python train.py --n_layer=8 --d_model=640 --n_head=10 --n_kv_head=5 --head_dim=64 --d_mlp=1728 --vocab_size=26634 --activation="swiglu" --norm="rmsnorm" --norm_place="pre" --norm_eps=1e-05 --positions="rope" --rope_base=7850.0 --rope_fraction=1.0 --qk_norm=false --attn_scale=0.125 --bias="none" --tie_embeddings=true --parallel_block=false --init="uniform" --init_std_qkv=0.0242 --init_std_o=0.0 --init_std_up=0.0242 --init_std_down=0.0 --optimizer="muon_variant" --lr=0.0071 --lr_mult_o=2.0 --lr_mult_down=2.0 --beta1=0.93 --lr_head=0.00537 --warmup_steps=200 --schedule="wsd" --decay_fraction=0.503 --decay_shape="linear" --final_lr_fraction=0.0 --batch_tokens=65536 --seq_len=2048 --doc_mask=true --train_tokens=654700000 --steps=9990 --dataset="wikipedia_en"
Each number is 128 + 24 x the weight over its row's rms, rounded and kept within 0 to 255. Layers, rows and columns count from 0. Numbers have three digits each. The size before them is the row's rms in percent of the matrix's.

# gate: layer 4 MLP gate, 1728x640, rms 0.0672, rows 308-333, columns 560-639
# up: layer 4 MLP up, 1728x640, rms 0.0697, rows 308-332, columns 560-639
# down: layer 4 MLP down (transposed), 1728x640, rms 0.081, rows 308-332, columns 560-639
gate308 103:179098128092103116092109170149136131126128104131093167143107096152128116098133109118091140122151128091125136149109134113131135144083131098165159106163130163136150138091141113129128134122126156108079156082116139160100131099174153129088095179
up308 099:078132156132078124102158096195091119132128131118165172107109138166145134167108157160124140080065155117111124151148160133141098128115150094144137147091145149155132107150154126129161155148130111111099151094133130134103111123124133124082100149
down308 102:105142106142111143148120126146121135151154126131108111145104155118111151123138147114124120108110148137135126157176131082111104137141105122182116137120127101135120108158123128147118122146126080092114135131127144155112109133133142070119121157
gate309 101:147137127151155152113137119131153145169118133149130113102137135166131120101129156152081127109155138119174146137160149104131162120135110160135119156143147124096131081125095120142159109138140142115115148137092086172126114166128149153130177109
up309 100:110087124118135124152172135105107094112139147142162085095120107107143134176105066131141174168134155127158096120138108102180099121127145110141094106080137084154125099139130112111160121144147150106079166140177116161129158098144099107146168156
down309 098:099129114102096148165179113164119119129147134143102135164134164130132149135117119146156158109150110068079110107139090149146136148093120133154136151126181100143123157099123076129129121123147197121138127107098117074152146099097127140139080130
gate310 094:167141137125158153068192139127109156143128114092159155111140128121167134094141086094116108097154106149126157098120186107118111130147140127185142084155133148168142134105113125142108097154165105107099148118087098106148118120167136100119159160
up310 093:170158081123128115116140166108146146155145151143137127121165133127145128129116144116101132075141124121130158106078158147102097145144146147157094140108166123137173142157135167147088076079177112144130130131106181137135149106124127131127126124
down310 095:135092115114134143118145155153132146178128145128151125107116139161142125111148104117130129123144136107107130134174167102134140128090101143127136105125117124152156127138097096096178148125114150123125112086133110163101132166129136120096110102
gate311 095:151158153142130055089104139180159145161065110097180113115087100156089165143127110132112102155139140120132119133143143122146143143112119106110119164114097145154132119086118093133131142123125108128142188129074143128128134145105146114149141146
up311 093:079135159147118149147126159110158167166114134143073139143160099128167127121146141108132104149133091111077140153153162133148127096173114100165144115123131123118123148106148115148138122092140103126150126130119125112113129087071124145127106129
down311 097:133128104132101151150136112107136087145148131133103167131115108138167136113105130141185137115120108123121167126126116127145114151106127111183109117131128119124160080097140134145136104166115141130134137116105140137146133143100110178154154111
gate312 104:148133131115143123169155155106109110119122114169127117146130170171102130113091125166112138095134134110083147112115104126163138121144110127151114132142136098184131094115142114115155121124117118153124103112108092128097097095112143112107149164
up312 104:132113061137148113109074089124078135125169125116151149153125057105093135138094105140153130191123163111152101109105155097108133136146137167137149118160160169137111114134092124149142114168165158145142170124122142156142151168143131119114122129
down312 100:089126109126140137093094147114131155129121135056139127107114112144142095132123087137069148068122120121146112160112131117148130172210118121156121125116112154128192141095092136118132153145191148129158140113081108152169124124129150163113109121
gate313 094:118148127139115099111130109142096133119134138131154101083108153160164138083113126098117091076101180119137155136143128141100101140136134099126116083120147108130124136151129166107115153107099118117135154116107146110136108146122179117093181143
up313 092:092132136129073113146138099142113140153110125136148179139160112120115138137108115095132101145113139112088071122136119122146140135089074129130112179083120103146085130115142102155112105175161144088116144143118127138153144084164140120061107117
down313 094:157103146132133079124153172090149096153078133167145131104154123153128149088134112126123159140120105105148134118111128102110098092049129106141114098160166127092083254117133114107117122112095157134121136077119132130106087125146118122075130159
gate314 100:098116111102107154142093134110180099128135126162155096145106146124093124106132120141096113114108153146152147138128110116134131123165126089163081111120161099163139067101109142142121169143138104149162155136124141137142114129128062100173135124
up314 099:131133165186152127131131131096122156124136131127074147151120117087155134182162148117148159113118072116125160171088150066125131105101133079095129109126119140109159150152143128101094126066091134124143085129111181149081103128107109115083144143
down314 098:147142123089131150129112135139137106115162148117142118105109100121148110173157139114160121158135106121105152137097119180132140126118140143099167082151109150132095132128124125097125121106137165136123139139147129130090139104122153132097083155
gate315 096:135069117116128096117152157142136101088108145131141111148141132094124101135137136143132121112142096135120125144119143138114111162084080123148106172113119113132162135135116088104082134112135146088119141122089122104123116144138144106125133129
up315 095:130094120133166132117125102192147115118103094131163157162114161134132115128124129141123124122128138098114141137136103144139127157130125128129134115166143108152138076118139092137131128125165133119107110137116097181162162160122126133123129111
down315 095:109139106164151156131126107151078166146120100121107135118121098132139096119100138096083123139122105152133112108140129110102105157141127172127117122082106137121142171065113156140136134124146109110159111068158090143141107139152098143152133136
gate316 099:122162106119145144112155127132125167114112143096166136093168138110141185105133153176148112156150154131128131106126122166149172116166134156141131174146125118081104145131040126105081124175108116159126124108125101127128097108110104146129163137
up316 100:115110136140151125076124132135152124159111120121141150142140140163129118103142112154136164118108078103112148132159158122111156138093108110121121121128093103099164137133085120125116167147122078151138139121135144108183117107094120082116119111
down316 098:085147089090086121131158100125143135123116111151164122083123089157134116121106122086126108118120072120105142164104121113154135134174124111120134138143097112143131115164130146144131086139076112101114102178131074174159139117153154145145129127
gate317 110:110111151198137130149110134101148151140144155120097145139127147124120130124122156172094145149122157121126131121113108137152136146093097118171116147149156126145173127108105096087114109105146074142069158157111121162158105146146131101113114116
up317 114:160091136149161126143142160089156130143102187159137162136105148122137137107104155142134115154113172149115137124100136129173106119117123106170096115140166120134152106092102101123139107105095089159129161159143103167162125125115131094155126137
down317 111:073143132133145138168138104117115147115139176158140112142146109174133130116120163136110130167127125142182146128119115129161135107069122119124134160126133121102164104143142139095148118156131134106131138138159117106110148146083162054108139137
gate318 098:124101132150081108141104163169141115152130112104129171124081126124100153133147087149148162145145091103133128127112147123153147147136155154164121114077141088127130116149110134122129123124113077143108124136117124125101137136149086129131124111
up318 097:110125141144107153142143144152127115144093139116159133144139073115155113135117105147119140167133108158117158119098119109115145168108163184147116132107103100113088109115192126142138156123137092124119130141175118104118125098147110078109130111
down318 096:153116088119130173129061120116137118136119146158157132129125117116107086151133136098141177107139124121125136120114109124177150168070148139121132138158086130127107101146096138129149135127130188153115066095144088098134150117104129078116122110
gate319 101:165084130138122072164098115129125152170136142101125143103070151155135158136141156169135147086164116138099135137108147086123143110177176173136121137140091130113116104178105130136117130116122120111149146101125123155151148116130118153106127125
up319 102:140146124074098115097132108130117133112144083153112111142075135108134091109142101145146180122141093145145125127145127119120145111186170181122115090112110154079151153162081138128146125133107131116179142107127155139133122148115121136146142099
down319 099:107157097148124159151135131125129156163109130145109100099131144120122139101175142152141141137103064128106127137122174123144118123137150063102163126139170097156111140134138089121106126124126186147118144112144173094128131070099156078120145085
gate320 097:092144129196110178163121148148135140081118128154136151111137090107125111117145070173171107136120127148124136155063137098106155151105091068104167092103137163141111126125137119113108158178091126088135161151143105135123150133129150115110130166
up320 100:122147129110132140105114145161141127133111115113183110150119120139100092161114187102104126154115168142157149115143116122152134123172128122159128104087128121147103123123097114134159130131082122134123114130184109073115127144146088153153138134
down320 095:177125112109117110081172138174170108166141112135141145140121130162147133139152141127124145129148147131104168107134151149168160133141138127160110112171159106105123155122105123090170135120114134132122127152114160096153118108125095135125105123
gate321 096:121123104148159169121118085170124143136152051160109154146153122154176137140118134154144157141109133138103145129098168141125127155131136144123115124147131142142129159086174110126117119136105143103138106094141154082158123142144132129159120125
up321 103:125140135130122116140130121129103146136132141150165129132141131120102135129120123151132138083125098085089169175098135086148131109116128155152127081156101131128115134100142172105127110107182120186106149152111111121076131123114143128124084159
down321 105:126152115111164112144174123099149160092145138156151126186122156143137063097157130159147136130131103123114134126131159117129106092113164156110126109157127120144175109141134131128102111155153057125131146114134102125138159125137123125101105128
gate322 104:102068127164147165106150140142123120102142117125129124111085127083139150102102131131109127076144117164189094149114140131143134131064085126145136128125113115131163168117138121153111142128138106116189135148152161106164157179132051142123154119
up322 102:123140165129146058119117150112092156144108123154092129127144087168096125164161115143142134098146127147093148130077132113147096114161108120124100113122111116115077125126127184140157129171129098155065083104150159136113149127129152134092168158
down322 103:128110073102146073080132128130132105130119101170145116163118118134125101147101148127118141129143087099114087133108156083139134092104116144115116118151126131103143158122129113130150165161128130106089123146092128126143114171184161154136178183
gate323 102:140136117143144155095149114078095117117086116135055148139175134146127140129143155126116101138136118120125131121110113091117139133158136126184088165129134133095152117128104103125145151113163125148144154147113117120167110113131117145143119095
up323 098:118142146152117114066112092111131144118117149141137122097144153095145111066140122124154141126145127121136150154155095151109084143152139141127152084101115111102136111138108101145146139148101111114129136122152132110093105098110140087140153137
down323 100:145133123079128105161143136145132140103144162123117119131129101089146062118103185118130159130138114176165166110143151148104127174119134140111137150112115104144137140136121146123146105145104112123145151104126106114122120107177073159087115152
gate324 098:106149112149097135082160102136143101121088149112102123158103164105150132130140130127164103147147106118101138087163105135158121121121154120106147100113125127122120072124164122106121097096120086141159119157104112107149141103165130150103150078
up324 097:103069126112153093142167124127142148139166119107129121111120116135121116120114103129137140169141160133143171159130131103108175141148128139128120152131149120148153152125117111104110147130131117101152144120097138073186156134141130114138080122
down324 100:167132125132147152135106166113121118127133153166127143105124177124136141079135142141139139152094120128118147132090114143112143153167097143157094107109110150125113143125136088072104163084121151124064115131162167147152178137112122169145106168
gate325 099:117120128121094105111128120077103140122122140108135134174094192153143126167138137171069065135159107134152118138136093132122165093147098137121133128132124108117181143074150054108162094119161145105140101121159160133146129138152130164130116113
up325 103:137126128145142117162181126122093099148110115106141122178108148130093134154136163171080089188174154131108178116139093092110135130059135166115146168131104087134132135152152111141172106136144143132160124124136161117162125130128116131132101098
down325 103:153082111135139133118093138132112136114149156109121069127172128109126156143128121151116092152157142129118175127153129106153146131119132122118136111085133150130121126116140098104138111106104138100160106119102118119148141121162145149144161160
gate326 102:133115117123121088088095098082183163128176093103138133076142114180130117122140125113115129126144125125127110161111109087164116144109125147142144115172105110161131088152095106124131120154133141091104143117097112108131165147107102102118101099
up326 098:126096103131120108108138108148175150122178130172137131132119129171100136125129132155117134136177103098117146148124141124128133098088123142135073106144124090159121111152134171100109132136141160114104149104149093127116136135121118136111172112
down326 100:119171166145154156131156118152143170155150134121100132122127132145113127105094124120116148158152100117147133144126144107143140089084086129173115159130128133133148114174120124151172157094161115109088145114105137087130116126097125085111099131
gate327 104:167130118118146107073129136160118105131109129124123045123105173148154164136126141144141099115094099108119112139090154119145167120121149119108133116122138127183123153117129087104120151114157147152127132087134078133115148153161131123147123124
up327 106:168076112132150110135103088103168105156123124147137094117130143131142121132095149144131110104116132094123106115134136168101109153161087122105119104110101126147133112094124122114157143104118146169150102107175119108155130127145122148162117122
down327 105:137140077139138169152167104144106128124110122100114142113162112181144091129129129125106105119110108108155126112130107141133143121160132125138104114114151127120117117150114169125090146121112133128140129120139137118103163130156118139150143109
gate328 104:129124117128126101152133178149122093101124133123078147114121136139151147132107175131140101142135125071135117106136164163116088134107116126152168113147120116160137099110146147114118168121119168099130124101158097094132127109159108115145134180
up328 108:139148117130133137155157120139135151128143143127142109116131101177132148140104126159107118139139138156173165094117115129127136153127112162118104127147154120134139181102142105137157129112146122155089159133089119136100118147153139150122141128
down328 108:172155080121115121139096159143146131092113096127134117084170122115126144120101139149156155125154145121121158110123104103097134124174171104139126113153158108127133193109133126134133107100139155137105095096090127128143091127168185117142152151
gate329 099:084086134111154148100124193130171165140146093132099102130074095121128150098095137162163094099116131111121125145136123115112150128153146151102136108133135152096142098074119104136089173134152174132118167117084061163177138147151140131160141114
up329 101:123143109092115153103150095106105154166155132140139078092190135142132095160108094115084118112129116137141163165146116134126106132145062112091175123118106127138126163150174157084153168119133161129134107201185171139122151147134082096091116122
down329 099:147149126110121150135140117101122148126137123107116151130162119113117146131146147133148115123101108125131092136123161114102097125102113121138093152131106139129120113146087154138141105070138106097146108125118139087140147138137114081129144145
gate330 103:109159128128145103107088085154166129108086169075134128093102076165076162145106134102133168158109107150098128106122105151104132135140143102128147098115123116153097093111146125108105104134071070115144114120106154126127134124164114103103120073
up330 100:119111132117103080140095097125107130177110133149142121162149159122131116174145127170156154128130141176126097134130113120104135144120110154078154170130120152091102108170105125119124147141146073120108130115184141127127165128138130111145090140
down330 104:195111113134112120109115148124111124167104177117101106116170124106144135126150130136164132125106103131115150141130113124140132095176174116136152093153102104150092120145109136135115133134167128156140132132116077105123139161099067144155155092
gate331 099:148091134095099111160134139091163139105135121112116177110113111155141121104134077148119132115138107135133145115139135128138135106079129109108147134180123098129128132109119090141148132147101139124086151123129119158128106123142161141130122091
up331 096:082132155104120142135166121115141103132155121158083157146140146096154147129131135148121137161163156194124166127125109150118101136108128127159100112154135117192157143153103125130128131137101135106132081112138166102157143093129147154137115167
down331 098:120104138152121119110082115101158141121080127132136108152137105136080138088135109116144092152130112167170105148115157132167143150187138120117097140099147141100127143117150098098116135131146147125118174139147137162141120117075082095105132128
gate332 101:139142135096104140117149123126149184126163099127115131133117118101076125133127121156123068125148097128152146157125145116104118127106168099123130132127129145132102176126144098124117088149116121087063129155130079132125084088123094146126136163
up332 097:146130142177128141126099176140110134205117138094129137131086154186169128155111139137141169177106161138144126112142106096155138112118110135103138080146105098124117141066144119120123131111139128146174093074086121132122116140136118149109126120
down332 101:134162122126125122116121161125170143151111100114087129122168124152078118158146149149140119125131176126127160125162137109139128129096120104134102133107091122080149092165109163109074154085123201151145122153122101119109146098135140163175117088
gate333 099:117097097137145109145118093092182119063154106084134086140132134113109107124130099148124110112144109180152096113084158116110136119087157112150103151124165145134158139108119115092141165112091109135137125125082165128148131150126109164173130106